config.yaml
num_key_value_heads: 1
head_dim: 64
intermediate_size: 2688
hidden_act: "gelu"
norm: "layernorm"
rope_theta: 500000.0
attn_scale: 0.125
init_std_qkv: 0.0147
beta2: 0.99
lr_head: 0.0066
max_grad_norm: 1.0
final_lr_fraction: 0.02
doc_mask: false
train_tokens: 482200000
dataset: "wikipedia_en"
Each number is 128 + 32 x the weight over its row's rms, rounded and kept within 0 to 255. Layers, rows and columns count from 0. Numbers have three digits each. The size before them is the row's rms in percent of the matrix's.

# up: layer 2 MLP up, 2688x448, rms 0.0128, rows 679-778, columns 0-63
# down: layer 2 MLP down (transposed), 2688x448, rms 0.00878, rows 679-778, columns 0-63
up679 100:150130118210164186136135163124161148133135143099153117168128122102140095143146118133130201182132134084151146118121133109040050165114102193102109149103089123093156130086150178122162159143127130
down679 096:092109126028157114101144108090067146133103144216104140118103169102143145121126092119145099071082160143109121126104170096194163152151075102206107149166203131186057148128114100102110099149146100
up680 077:140088095141106078094138146181107150102068152136140134140151133114112133122135149186105189147155107082162118161106098153149090149101087179112136143142142110112140154178091104129144174138068093
down680 067:058153109098169163123115135072109107147175091181097135120092165098132135128144110138121096080066182147141161099103159049175137135126101110141109157115165172162102109075142121094127088146127088
up681 085:136106121161137127155130225150122122129113111139173122108117119120118125130146152150163137079098088100166129108079126076063103155126168137096090060084107130131146148054106197131177069122138158
down681 075:161157118121116098113161151155153134137113134194099094102107098139155132102080126140125117162128125124117130153188164206121135135156101129128112178111066116114089101158156075102082158096105143
up682 104:123125114184084153132142183104122124093133059117142121081093180092117108114150088193089144112123108110182166115078139068108073101108100143111106114053144158118154164113156157091157067147114074
down682 086:181139136050163128147103164152116158112121144205105110063181116133106134145125099155180162080122112132072073168106176173133169148137113121156133131153141089107057139132124100129144110071116152
up683 088:116139094159145105093130160121107121144061127110179111041102160090185137151170081149147107126134182109162129055099146097162096095059141166097083095048099180105131152165131152113113119119076111
down683 081:118117153068168151138145185120088146128121121158089147134175139141073160096099131144124168109071116089139140216136139189130148148238085135155120118114205128167095148099131144125127134131166117
up684 080:103115124107126115136105180120117135091063102139156111119134183153163128095131147225155168169142159096140081144140041141031121130064157125155126140084099152162111159059082134132129060119149121
down684 071:082170110136134095067134079109141122104152155181153130140101097120115099114139128128103099111116111145120147113099162102149153136161115150142127156154132167134144098146151099106124156128164103
up685 100:147128135139152130117155106149146070118155191181147132146103088170164105157165111108129103127101127084152167067122111107118101122176098120134127216156176077090139143085073120199159110147088113
down685 093:113089122161116110136119115131099198150180034202085130078121137082109144109098177103109155103174121161113122183143181136101115134116153158124047104114060147144132082120157159077094113129125109
up686 079:126123135112225148154031139132150146128046161112141127096103190102149093131103170144146148191106135100168127136084128085169126126126084181139097065151138105092113103068116157128127106095151143
down686 075:146109182140108156124127159086105092116166097235106162195142095123128149100147173124152086045166082160143122104149110150117158137174105106106177153128151136120156120163169124126143167129065104
up687 089:187159105147118146115092078144191139090106120138105109020120160060096106117114129125190180090123108079103171058097197139142128132131093187077136165129147103081145142114067057139132121137151120
down687 092:061131158088184109118143204122141144126124113198151115146105147111141162148116072146093095101115190146158109148105079108152133141158126085229080094107208164149079131121185123062153102143133066
up688 083:046112136179164130108100101170154091131072172125145097075109059126209141170151163172113045161118062128177098161130140157121166080099110135142116110222151148075141074132125153173111096132129146
down688 077:193095114123130203152123187101092166147164050185093195169156148130071171089088141111085141137165114115128150103093109083132100125132183122077114126149151136155085135138167182097135126106153098
up689 108:144133070139167156103123150161098097120119164111133110112122075135175111120144143139091050157111173103149096170098166125171144139138108134127127066179177068120097109084166154135132132117135151
down689 095:102120155103125093114083124097167187100142119213129179142069178099103131113109113106110088107123085128122171081163073133101082123088207156109109149129072200171102141166105113120142121197148106
up690 095:147163132136116142149143131172120113089144082118152112083083140116143095158154131136062088131102177144124109125099142067153110085139158141137113167092125110102117129039177090093136061122150096
down690 096:181083132115095078102155166090125140128059176094157085080182129127113129121074118124172166163135100108122167165163116206143134160114110129097146075154123083140135175171168101163121209129156203
up691 079:162143105225144139164108119165130141072192120173122135108137062117098100139145085121164140164125149127063071101115129158076102108123069108145123093126147105109135092146154098149116143127148108
down691 064:101037216087127111121185138080110093122143140137171097107081147104176176168117207101148067066131125131197135112179118112161175127133175181096118084171128144140067102103163134118127099136110165
up692 074:154138108145026119106125189151210111162145092155174122174129122102166133123153093168172159105125106120150182079121168072117104220089083192133131162141100197123140151175156041144161044152070135
down692 067:137148107118145094132135069141093190124152156044102093113066134110095151104103127117119157186125157121143120199113155160110124064133188086157117129133151119168102120092144124077089170072201104
up693 082:136133106130146111099162070114126120122147157106125118179124059127110131158132115059162118133156093090185128122170099152154131083097197141071124095051159071122135118189080089120114124100128131
down693 076:078133138110144164137091178133114122075134078144158094158111146125142117139115112180048143105083177143145146146098125072101139215188050109168106143141144167130092115135121145102175111168101115
up694 089:127133111152124101106115109186113145050131153115161111169143102105152132157118150143164129103115147146201150162069163135162111062166122133148109089137144111101144213115074184108162133145176139
down694 078:160094151087094152183118171094125110118171122140073113141131086122165131106137130205104128125174076105051125086165109130152118147152076134070161185172115077082142074140128111153139121101091161
up695 083:156150117176123171121161086163148092027080145115130145090146155094096103162130129142124095210146132141156099143124180141134118087157116139174122185222148070097148132153180097135127132143140112
down695 081:110106116096147104128113140104115166105133146133121054098066126121143115122065108097061136099103154086128161082090104120131085166085143118109117111157107156194088163078101172118135089120156128
up696 085:159159142177116144140148155073148127156137106080142131034147201107148115181120142159182125105147151123188178153141151160127085111100135099113132033164135178125124111209105187152101096152134135
down696 068:083090126103130115131124085158127137094121153208060134106124089161091144052138151071084105134090108094133091116108090093141142103142115128158101149150148122167117142089171111124193114101181164
up697 078:107141101116205102105089025154099143052171128087150117111122170142110121120141106142089129167139158152154111175095063101156131172165150125191099152037117102144106137064168167155113115097102104
down697 081:172087140152115116136160161132150085128119109174141121112157078145138109115116174145129162107148077095136150076167175165167122086147092178107170093130133109078184175161120116188156166139132161
up698 089:124093122147177112126149182158113167139120032137160115136136131079071131099141107085122088153115174179100099106107111075110104074115079106118094101107115130132120167062084118113149102136145094
down698 088:182119144124087110177175149121152063129088177145141092097110109143162160165105119155162134162139091053201102130145142162158163125129182179136177118119097095095144121136195108199147135092103149
up699 089:137097082118137139081084123132150133161114122179128123144126099111147131135181165057162119134099148156073097140100154103111138059095136157078084115079038113088140146115158028079177137091128091
down699 084:129187126113156182114161167114123126101123154000163124083099145151085115160079070123094096118152159095121180136088131131158111143142126097217175109107208121142113140088071092153117128200137144
up700 118:165089061112137133058158116141177118131127108133174104133074087115133125172164126180138096124089162153112150104111156078136125119147051176114099114144186132087150159175212102101159093106144119
down700 118:124132248178079137207083140120148137092153089224098124144188103163120108125089152135073133121179117088166114180169124129094113138111255177138150121106080104157104106136089146109141142108135176
up701 082:087076063150090078113130085150115106110100140101116107128145172131182127140123106178089067099104148138108142156129182127178161099118109132146130174172137114122121090122128103121136087146119155
down701 082:161117188124091163170101139101167151132155108122123191140161102154119152097093134136163102151152098118127101108164073116088134115129206139065140128141095102088108158133176109150178127058112171
up702 109:127108145130095144150129207168126164070112078137078095167145082075121110109126123147132123169073149107123118153115109075108099142151107171111069113157153058111135169041117109128128121112156115
down702 100:101135123100131123077101153095123081159067161192190144102111123094152141113118108132145160101150154138159186126173183198134158176157124104165157117151130122143111157196104137114168166166079138
up703 085:042129104195143142094137087125237156092113166151143121097105060100138126124166146141109038152109133135171103155140128106053158141162138154122068184171176068124130114117188096143131139107102171
down703 084:190097182131123118184147209144141102154167027255118181123157129153142131124072167122102152104156079104173147116138128118108107116172118130083200114110101164093124178210137138144188086118122109
up704 149:175095124119141167147095182149158155091123116173128086128092132151148087054163111136144102114082086147116157179112116103140137103113110162118078062117146097119107148150158105180150097101092127
down704 175:145147189111095120115152190095122123143181076217110133141174100112066159141123137159078180134143135134103091095148134156139114095082126131152177098152110122141103126127194198067138171108127128
up705 085:085116125074253112145084190099108128104105106156085134146129215141092124118125150126140144051117187184117133147099086089094126046134150113137136132077129122142087221134135122127108118108146106
down705 084:147153112152099157088186127126146116120101143145141111101210077144125135125150121187146137147159097071156149137173105176170160121143119161121105124154110094085185077137097128185142132130091170
up706 073:129085132141184166148161206138124132091166108125033130092138127086133131134111184137098102150117142130164171161107120151120129111123156089085115087149124154128111124111078212145125128116114090
down706 070:090179107110142105091114086113108101117133148142149119138085147118126150146145111164136088090184128093086129104146173110107114122155117122165155166132162117178125088155089106104130175172162147
up707 103:135089118134122167098113125148138119157131165111176125146085146131141079102160126081130092168117140063118177138109134100116128191152138132114108044208122139124133114079157121097191154114145062
down707 102:109151153093098078146127179092142114093129093170077105168162167109093143170182101166101123089118094180122108151121138147157115151084102154163193163139123125129106159128084124141105160187130132
up708 087:168141056120120102139110104110087132175126143139121128181116172095141140145153082019085099122130054138157173062100173141180146100163145158119135074130099209118128145187130146101138139126127090
down708 076:134115194138161118106125148145146152098185123111118136125091146133128152118111160147119135104079146139097110195115115113130134157113089116162105156119186124123097117126095141092119135168095133
up709 082:158127160168120140128191155124164112122101123133123127110140110086177132123166137196117187169126139119208126166145097134126066188129118148117091114116132143100137097142097110123141045145080112
down709 082:081133092049204122146140113148072133101146147194138079102086175129049151140086070129114135094142165098101135082103178090117173128129111129191180185146164116169069163150137116091114133119198135
up710 081:194124156127145134136117070136135120000064145159125140136081079129144120127148106072183092172124147120205141137100112129133118159090153161182100093215133093089130100106102094135133181129106094
down710 080:051174101087192131116170104120103194150121118189136139114150199108152141094140108095070144049087149135126124128136162099120157144127052109162125164104087178161105108111128144057099094186168135
up711 086:177133088141095134127103119169148116088038046071169150075109115098148128116153133068120094153090122087131123119126135117169115154140094178103084099123190191080137137134130049167131126132077134
down711 086:090075140081141126118100071101141182125179175165073094121147132109127113116116125156116118080099167121126174115091203123161084105101094107170161142145084112202116144096120130143141151138136111
up712 072:109120120176132100114107076162158130164088126113169102183136082156153147138137122191158103178145169108115139133112134134169192083123129103144115110147132157111122087134116215124138123127095096
down712 072:108137169105150151118111123102142139096137157160160158163070160109102101118150090094098089092091129104154103141122161103114086163124124137172111136127143168154115173120131143034116139192190141
up713 081:120088096151184147168077178166109170137189078119126130161129100151132147130121131000101120106126125091092114137129078112189132148114136134053151121148132117137124095176121177177136133115115101
down713 075:128113177114059123096151153061182091144107107167135162125167123108144164122170176200157077094102127135188139100151206134143122134183093133184090114129114137109092134109159096103131168133082171
up714 079:161134079189176156107077122128056161125123106126119108127104083096190126149139080129186058147105118122173150191152189102113127104115107147090106175239098127116134103157209181111157125145104084
down714 073:095092166063161124173186133159146133152176112255128196100118160132074165125124183110046124075151100116140114103152128092112169164117138126156135130110162167091085133129082120086119051068164147
up715 097:141134087181158189113140117150096170125110058103153135046153089134142108169130117160160133117112113133133157172082107135145106157186113176110103194223163044109129151079117088098148102140125169
down715 090:079093110055143114135148097147128122111118152175119151131102126104117140117145082167112114082094136046158142114131145052104125150093090090148170135105152206140137160118116147116146130134144130
up716 082:093098077158216100136113100155124120049117148106107138167125167080101109125131123150185145180136150099118175170097116113108122106162139136162111113249117118080113123177161047122155086119141164
down716 084:165132158126078113156110114143148125152179101126122138141171083173140140104126195125095112127145088159146114084183142132157181065117131139035158102109109125162169134131137149156141147113056172
up717 093:118089132104143074117158084115140178124080092144143115194154149110102133109155128156150162173121153130056064130130109167081094104133081173155108064093084111106113175064098095137180083146114117
down717 083:143160094176134131105148075132154063107122208142134087111068125127171113143088062108142103105151160066193138144140140103166158065130138151135134150107144131155146055136189132202121155108156144
up718 109:150105104180084129104121132176113190125121079122152093153118083084139113130137079168129084141112120171083110099087160075184136114122146154083106115129138137106148181147129049114126136109130138
down718 094:158110146144159146167113142101099097089157166105131202120149130146115186137148174135144156083116164076146131156141151142150100108139109094129135079128156105127054093083137156119156133154085148
up719 083:125134142134086124144136137155163149034153069112124111146126056174147118102134163110177157152101183117183099106123046133148090176108164153110104060085124125138117134082024111140135090116110134
down719 079:114103122120154065128128079082110108148111181190152076166124110077185142143136092174146099133114121126129164143164220147172142115180039142191113159129105122106147130139160075152144198155148137
up720 078:162163106137128098111175176109085094099106134146135113068125077110150132136132113198168079095109071105161104123136161134191138091111115126154126160123135143110136092127180127152105138126170121
down720 067:109082126106159119188105157158117118111191105195122134145138176133078172145153149149085121142141150133125156154121086099045138175164161104120113108146168106155110124103099185078193111073090153
up721 102:123101124161110151151101185195116101061120131103167111099132056140220088104150117173076074178104145130119102132056155084169097125146097128088121083116112181095143122120190075104149118147116112
down721 102:108141086063152138105156083106137175154093159185090169115081200100094152121074099092154149080112126118090183089162124124097094117104157098142157152150123114154040144149113146104082113152131134
up722 075:196129154157154134120134147171080089103229108158092107016121151147103113130130141084167141095123166132067156098124154146099121113124148109136138096142125173114120115062128141163118134143138102
down722 071:072164134120191100093146132090146186127079194116183119123133174100148134158141056114092076127070155099134125161121121110148142151139130122189077132153118130130089151135131111109131091134194168
up723 151:136063114202104124114077142188094114095161068131161102135065128122133108116211076170081094099080115135166113141081138079074112138172110163115055138113163177122119174050168127185226061109124113
down723 170:158152136114158128161130154089116157149094202191082097106168152098150125169100121134130082067180132164150140147211188130170180122110108141168171149094123115130115157140110101102070181123133117
up724 087:182132101162146158146134106142105125077073108098124116149150130135141131182159037110109118100120147130092128139077178109105149128169178161116128129204193099078138088165180095125140099138149139
down724 093:068123123071127110109123114150154168109165113154092164109086188120104141078076147123142124119124137121171160099134103086104148167098110091128161124102139162195094175111068163097150116156140148
up725 145:164108097175136098083129177137130095106105106163178080127082084108134107141149079132143158093096145134137135143138190095092114124115109195094126174115116148114138162117138138113168099130155106
down725 164:100110159130110176164087178098079150104128142122083103098161121153118160097171097142113130155144122130123119137189119128116141198107149092210060104122175090117104118111137099120135162152098102
up726 098:141072131155105131115111128141119088062098160130151109145147097184170151125168143216148156150099150105155127141151127116172155130116120132157095167145098154100112110062191127117146114111127132
down726 088:111159123078140090110155150094124143124143140105154106113095145099067137143117050131127136101179139159099126168155146177136153105128102131118121127164104073122139182165109151116122159154139133
up727 092:158128147135079153123124199095165112143120149079167107126130154132155095122126118079079142158127165106099136138124200081168144043180135169181120070126154141110136139109158147096158075114168152
down727 079:125090160120124104122140116125150137112093176128102173106123161128127146126138071140145145160122097122148141099143065186125109142106098103083074112161127142141097163149108128175146160139113170
up728 090:101146131071112127127152199167159092148156119133177123187105184114081126153140079197045106138139144169145125090091131082114115052087097136134157142120102141136129189156137162143140091136186074
down728 087:168133099167112130130104123068140159116114134055076106085209081164164106114151179126186148164111136076134146175166110145119119131138185162110092124126116104152102097127154119161146140088096162
up729 080:160147087172107124108109183118114161147171084112112128105122140142162131133147114149143102199124097097062131107109164132151071126108116181103092071156197138105099112088084197127148141131091115
down729 078:125142138092213152132114118132129127103143217137153136111074140058151147134119075124101127109096152146142157118130113114176125139117097132188101131093111159146111181104139114145139114167175105
up730 082:161123061131048140112121206114125154122184122120137148203095114132178105151149079087103083099117133116149098076109111109177109132144144134150124108136128146137124156150129143117152044149123085
down730 064:089090180155144124108090112133151087071119150069115106102154116124108148062096158163157135137135141096135158130212137149139169119128101178058116167095096102080124072135111105131135173130139193
up731 074:125162119105123163094096095123129147091154140123118137084113095115157128136143070159137138116135082114200190131136128082145130150124112177122093177192086121094110099057077148159126081125122153
down731 067:085105101107179067127128132154102103112188144195163137150053125108109114132106144128087135136148160133096140136121128137111113131133123106140148091092195163161152156155129130090154115122138099
up732 194:155127130159131110078089133147173122111140158140165050092121141148207083115223074135130124125055125149188114108098154114133129120111086133142060143126129099135150160100174105081165050116113109
down732 223:129124101103126145215132078143125102142164131170120160085090131098128184156105141122126167155085145087130133146169117175136092147133117147155153108176083152078080136120169140154103141152107197
up733 090:105092124102147073126126145158186134075110142091148104196095105070124136101158109090127161194107138135073147098108105121123082121145086161071112129144105106100137168154112152181161098143106154
down733 080:157157104119204169121123101119043162124206116185119164113178108120098118136136093114099129099133175140157139213148173085136167109066195175171066110105175160166118104102128121082128114139112105
up734 075:192120126136032104084190074119121104093022168118165132125148114187143128126142127215163146111110111127082156136123133186131130143144155088177100164186172128134119126070121166138169141114055102
down734 068:036120157121155127118090098168159160109152110166138108120078143094110122121151072138077079129132151095134143093121176028122145154066119139117159160097107155142130118079065104076118127181166124
up735 094:178127092104125096104111137127129109174154095097133107164113110131082101143134129130161101136146093108082123113120126116129138035144126145102124211147123067118132173187070081132132083132117107
down735 087:116118189145119092158141141100153100081139153178131104123108132111174130156142117125080115147077184101187108188142133136157111116170107159145129091122114187166143096101160157136213168135130133
up736 078:156115119122120150128079163138085109144091117160094131109097099131116119084119119017124086068124093146107152097120095079136103114118171105096145162130090111158096113099127120133137168122112114
down736 065:124190143130104096075137086082148167070093172085176138147158127118120124126154100136118183182118163136136096198135168175126143120115085117199116089078092163129130148114122065090100135140128145
up737 091:177161105208172181083113124141186159185092108133145117102152031069150128168138136162156152194089097115093086153124168146126122153162105189134075177159141110091151126139155089107153126102101163
down737 082:141063180077116110149126159111141116109147168154150160164062128118159113147061105111093089061141099087167137085117127111140126101136135069097171133138151172134070155134129129122123136156123092
up738 071:173148191151101154140143126107120130126167089137143123101158089147114149120136120230171131160126123173051088111127116153128083193134122141081121101245201130144105068062119132144105075129135146
down738 061:130115055155161105143124129142171090152090149102157062126100172100166137164104160128139090135036091066170113146114127118101169103118103108153092115094087120109141158181178168131147152102125126
up739 088:193086091126061124107161167152122135174087156141152111157114156063120132128138131106166173113119167137159153103085198087175125136108154161213092118097144120104141125033138085103151082119101071
down739 074:113176152134132133133095107139075065098134150136119119079112164173140083140142117122108098170116126106137101146182127188122129137133124137133115134141103072102130130117034151142119125126137194
up740 070:086141143137104116094097111155118114161136111158127122170139129141158110123149174109115211150099149152052083144166158116094117111141103110125125173076122140098120101116124079121115104102134145
down740 066:102141126092156119141129121153129131091127132093195145112113128110062150137131048115132072088138142123170182126117111125089143144103147095139152157139177170193115158148125140125142164182135123
up741 102:148130087193130105120053090144118154188085146126173117128081082114153096120141095079132087150142136110120129094103181086149150134091130169180083114083141121130118092133112173131137104084098072
down741 106:159109177084161131134124173115092091124135125196106172090167162126071164131164136141132145136122098179192091164154074174134120118164128134088116062161158137119142144141151082153155101171166149
up742 083:092125121178109134108095129119106137186100121129126137141080098120113156143151115031112128136142122098135107088161125129164129080116138162089124133138065127132144141148112122126134142098104116
down742 064:137145157100114145122168160118094138079109134106127109121196127111131113108125085117123150110138210212113157196098152115160168177130121140186096107112187170111120142115141113139128127142175153
up743 091:086076136117115125109094197146142109154111154100178138177111114162111121120153107124136144027142097119130162153108111098137129066127134141079088074176077099133134163078069140102170187117131085
down743 082:170183122084092151148157131107109101103152065178067098094115104117099151155108104163147137152125196146119147122114125152120151164131098162156190107090146126118158137108116090143134120136132170
up744 110:205115111123121112117160106129093137065154124124184090062073123089144103127127122123147072150120152142160164115112140070147122121123120158188099102172123124120134135153164119134156102088139094
down744 111:105107171152112143150079179093142149118089134182120134139250151148118114100175110126116176143140129118102100137158142143120124149134110150151147154141120131134082138125150139110108204124099157
up745 092:206079092158137159163127073119087148165142077150111116087141123134143123131158147137051133151117118092110145126080183062134108109194126159128117185152181126110109117098180026122139000130181106
down745 081:115154144156130073089147147171126155104126189067153158118074143111173144115083075155151175153136137134169126132122093150133108157096156084118119098124102175125120160133139181117159190104115143
up746 094:079119137162105148109109139153148105146078161126133138162107127161120124141154112089132158134118153140183073155118150083122150161115119140128089106144154089106118091077193173124136122102117120
down746 082:150109129134163132116132131121141156095178101159128143119161113102112143088087122140103089124182106130094170103112135092062132131118157104087159115113101162099140140144124122063119081117138107
up747 080:156134120083141157149172086121184162140162121163163129187099135063181137149151089193145099110154116138176158174182101126122141097103152136072095118091150142101137138139126158174162135122135108
down747 063:095123168120111174164108181121130078142185074173134143115164055158078112142148152156107146107108158073097153129138125117138143146203096120144154146115087142175152120155157125126073119085080158
up748 076:142137143110106115071126170116223139100103158091162108056134106154187124159150120120153111147113092107142113134126134142123147153147100150149132043081140076142136153137149228103176128147161166
down748 071:119099108121138146213107144171099147123127085163121164136096098118093141101069145123098177126183103188084125145072163080127094126118154133132121139149113180098133097125151081105111132082115115
up749 088:107079097152050148149092151137110101123141152118164128093089018157152153117139120104157159162106132083089104131128131089118166135135127147139106183151104118101143070141182123165158141119132117
down749 083:141116209087093095115133137125123140166144100154112149148176190096110114137110136149131106113147098163149148160138131142123116109135107094079175103123120100108093165144112123084118111149117103
up750 072:138128154159120126173117113126133121195043136177140143136112095144139100073139114148108172205158151143091092166119137123055112165095093179076149152158152125105144136195141149169106113130130158
down750 064:104118169126119115038125111099139161090193085081128119176138177131137155147119159102157121072106112131183193090150121150141157135173141067139123138110151183193053098162100141074125126144129127
up751 092:182120136118127140111113187121101139106176114163166101173089118132116085147134103140126129081130143142116161119085193077104146073135132129169125117063109166104132177069159084101194095135141138
down751 087:169132096154124129147135132152110125141111170069088124082159137154149137146148172138164101162108155105100129129150088177156095124114148117106121112117093046127144075127125113187119139113086135
up752 082:166110145068092106105138137128141150024127134126168111117108079145172146078173158118129143153111139106134111142118111124102125140148165184082115107081122099103136139105130162151148116105093146
down752 075:091153101139134140123119127154136114152142092165127180153136155114078135157096110122117127127131120175175185161154133123104144141141089070159127159095135150190107111165106165129111139138134126
up753 114:167100165117092069091136138188149154121133104099142091126113166089149153129170169174137177191056147056192165130148135147114100113127111186098053118147129172066137125033103121127164123078150160
down753 128:090124102147146138153196092044101133167131126192111145164118086120116154120146094121119076124163114160105089112126155098145147149110100130083177170133116109139127132170167121123082165117142114
up754 073:119114134098173132116114037149144132078075098107145146157124139083124132150147100086133126105119122107198181166102088093130102144107145147086107189083141081112103104102124154096133138113092120
down754 062:081119123115123112108105104115110113178169098138109090130138121134118148081115131164112143133121114136121123135152161135139188109142054132129154114104097133119194134118104120143151121120121140
up755 096:146122115150079124077140132141177124099098155108157095131129137130147088143140103141129120152116158111130126171045225126145117124156089194105120074176154139063126131139188152136149121140129176
down755 086:114110109079160191174107195148072125139129117160098239142138114144117178104118156129119165089107133123130150073192041123090135121103167087131082150123145139185092128117115143096112113115073129
up756 103:111088095156099171105113118171100129084156105128148135153120102111105150121129112139153158074114086159092149174140138169138071142123075165098126202255175158097140136156145120151132135176125107
down756 089:107153172122130118145107129102135120117171134169145117148137113156107129142149162127102086131119148130141141095118133036125193158103190161094188099095089094131109142098113132079135097035119138
up757 097:122148156157086127082086200179158113095137117138156095169089168181166137115160158182052088147116137104180122116106163098170070118052074160084120144139174076085138093061138092160137138141167168
down757 101:113096119115136137104136150061114136135111126184099140118139120118111148145110078117183155142151099185100157152164091140151125146180111144129137125170060130195084112159068102107152110129134143
up758 085:130141150145101131152117182123115150014048104175095119129133066146186143086173095173080076112095151154041039129114166107107156155177083122137127098128181160122124145075184180122121062134160170
down758 074:118079086099161104146136119121183127135181104110133187105092183126089154160019132121155133160148084096188183120135122108107105103054164146114147126097132124130043164167062160135150125110148097
up759 083:164138136134145149113132093103152102178102172116111129136103093107140129093144175164112137144101124165118080158191173138160125110155086147126098172174170094101137113146171062163098108099111086
down759 083:079128176116165135145119119142124163066153086099209139088102165108083144147120095104089123135152124152138147121092122104095078155121155142108141116143078143169085139146075141064149083147167130
up760 091:189106114095176137142115070135170144147095111139132115113106156117086123134139135112141213180128085103082140094099148128086126109177117211079134146144102093113115141062076070185178038114154155
down760 089:067137184168105106127141122127129108121115119157142097142123101097147118124131100129122125154092174137161158164141108130161138114121139121169098108101166151171145136162172144121087186151108110
up761 086:046122093180068154103131114125118087119099180139088135177146182097146094121129173134143094070086129101173131148123127116211170062169122070124120053151103134118108133141199097098143110152143160
down761 077:171130196114086051155137191153127181130121098156103122161087097178126149100088091101105098103167120198120108106189083164078121141099183144116140151139079112136131076147089123164144129065103152
up762 084:154118148175174185138072178117171159172121084109129109130117063102144128113131116093132140157127182155051111140140185095077151174096082166123111061164083153130126109169109171119116170105148152
down762 083:108117143066119081138198140150135089121121121237109157112162201071094153145111132150122124098133126096192139165094111158150159136173093070156160090088214115119082160148127118127155071160128131
up763 082:132119149110171174102136140142137154049171120130107125131127182139149132132169128153166132122082151121055158119144160150110096115140156153133103122214118074093142152112211040125142139114118156
down763 079:090143115110148070142155096126117114129101107084142141101097171140078130158071090115093102127128142134145144123111112103145078156085121103158153120110129180162075099105028171135124117151156158
up764 095:155097101215117152103134062123136165113103120104177130095107052100158124180127127117102120139109089134168153167114162101147155098149077185133112131203129109087148126121213123118193105158086136
down764 083:108102172078118176142117155132101123092127132191083178109135142166055144098133106130141163096159160120107108081137084092137123132094169084118153109131136157128073102135123109119111080091109142
up765 079:137127135106161136116108101157178116075190130134111127130123103114098126129134100130108153204102136148167136124158165070220113135107086155121090059097155113118122095102187140118112138091113133
down765 075:112133132116166114148100068124137124125121161171172093132090142062145141163104122180131104076135106124065108127117143202083109168159110082171155147156110164114137134145093119112134098165113119
up766 081:183115128174072131138095102174130123101101107126113116168152110108168143157124111065166079145121078094085158094147149196132115121110105174163145122199083131099117112138108086161135122155135155
down766 078:097108129113117107170140188077109149106148124229140139134074127120076111138101112098068127115130183148185081182105085044116131141155153144120099089126194119171145134093177171089187131112105089
up767 117:139120105189114127107098161098117140097127064095135075126127108110190165088146125105163163151110077057118163099114124099121073147117113174107076084134112122106135142175132149118162087093129102
down767 126:106137151110150112113182117160133126154124153190166170101088182140081127134102091122102141092095134185127106122101148140117147188158096096154143134123221143122089121140110155099127148163110141
up768 088:156129124130129124110096160115155123061133138147157082142138133129168120138120136149127152107107153171122151142092178100190174108170123119175139124101100139123119152138127206101148126130165130
down768 087:144137109167101142179168184135163159137153148125112176098087111154117133093132100088144126168118076062126106125163082129107133111123201135111108144146123079083144121180145119186134131113098155
up769 111:156080090159164146111124163137165114116139126134182115159111085155131119113176085098092190094099139131130138144096193092141154168159084177072119108125142176127135120108171128096200066122120121
down769 111:080173103050148121132121141140061171104111128151071120127117162103106184130121083151163146124116176133136127162128123130118138134058165087220103149101167126155092166098139117119085147109146103
up770 083:162156107141153167131142076096116091120046128090119133111130110159164130107154129202176162108117089087067119151188160192134098091123104136074113137191160120112135089198141114209137166143080094
down770 089:085107205099163101125136123134162193102156102150158119112078162111111119178099128105078100117118186173153158072083128093146096210142107146167133114149099147144096144121111148096138100134195117
up771 072:104084140138123077100113173121130122150135128150176127191112109122092129098144130145094081108141156169157166172127128089145157135153127140148101129226121085147135161140123077105148189134124064
down771 060:178183109128079146150093081175154111124123090145107127146173117147149125107110164145170142159150088163119132077134154198118135164122135158094161120105094144095111097127080136129142108104107203
up772 093:119151148165050152070146149126179163096103128070185121099075111119157133148170058186164100103118108101089151088126151121124078133100148126115060163124088101099142107127151170126149107160071113
down772 084:156112148064162101186146154183074106164104082243094166115164134142096125137094143137096179139109157107194094178149150144122138121212138179113134068125149147168128143116115123100137141063141164
up773 092:178102107088084126133114185159091089073152104119149124161104090128138125112138088085114077099103128134050143098091123074152118132165091172146124131147118147123133146086124116138156090129130129
down773 085:149129122142124148170131104119133184163146133098109124086167127113153122130141188148149188169109130084181134176132164185103084155080163119088106084094114082112144156153142149150116143116035154
up774 077:182151101121116123105149093093110165098098131120133115092117131066092114064124136149146138167101102135144066149105133099123095148157085166139093113115107084096144164132142008152143174108189115
down774 079:130085151136115114204148160143162094135176083148121183114135127157171132207097166096109092114162100123158140113101127122112178055130145129107147115168140147153106148171158163121141114113089108
up775 075:106113164105122122146116082107136139133146133131159139067123111153149141135125082098092193108123097145066162135098125096076150208144130172103130191103132133140109111118073093148143103122077141
down775 067:105171068129131154082155118164122152163089112140103207123179159110106099084108066142196142136141146132189111158116120134129161050131077078167133137114106143129169197164179162092111113098158122
up776 082:182166104203156182095130117148090153104171092120152113099143051121172113186129097130159122174134149150156148103150158112126061180101106187109126155187096135124140089168110169140143084145104121
down776 067:101108174059173067177154120100103147127113131099140112113081165083137127107121176090062168091087128123171137142082117110108155137136126073184129088155175124133080168094176087093122164089142102
up777 079:103095090173175151159100243156104156143088136120108126172106116125119102146138114086164157126152154147067129122130125117140126090065124152110102139103111083119114170130118122096107171127142082
down777 077:109181173081148121113111145086126072089126146167138108093144128124125168124132120135111049116078166092137132151171113130099141162157105150163129121126151131133141133150119091118178124163141166
up778 083:159147110138208108110169102127143139129183133098148126146145112119146122143115111044204060128134121146147211150131155168081121092125146105127123251211081092102129089185069078146136157151088084
down778 087:132080193160085095173159158141101122182146072205114128115161104144164137132154177129075138138121114118193088123133111083174127119178114146068151081131116126135161152095198137134147113085100139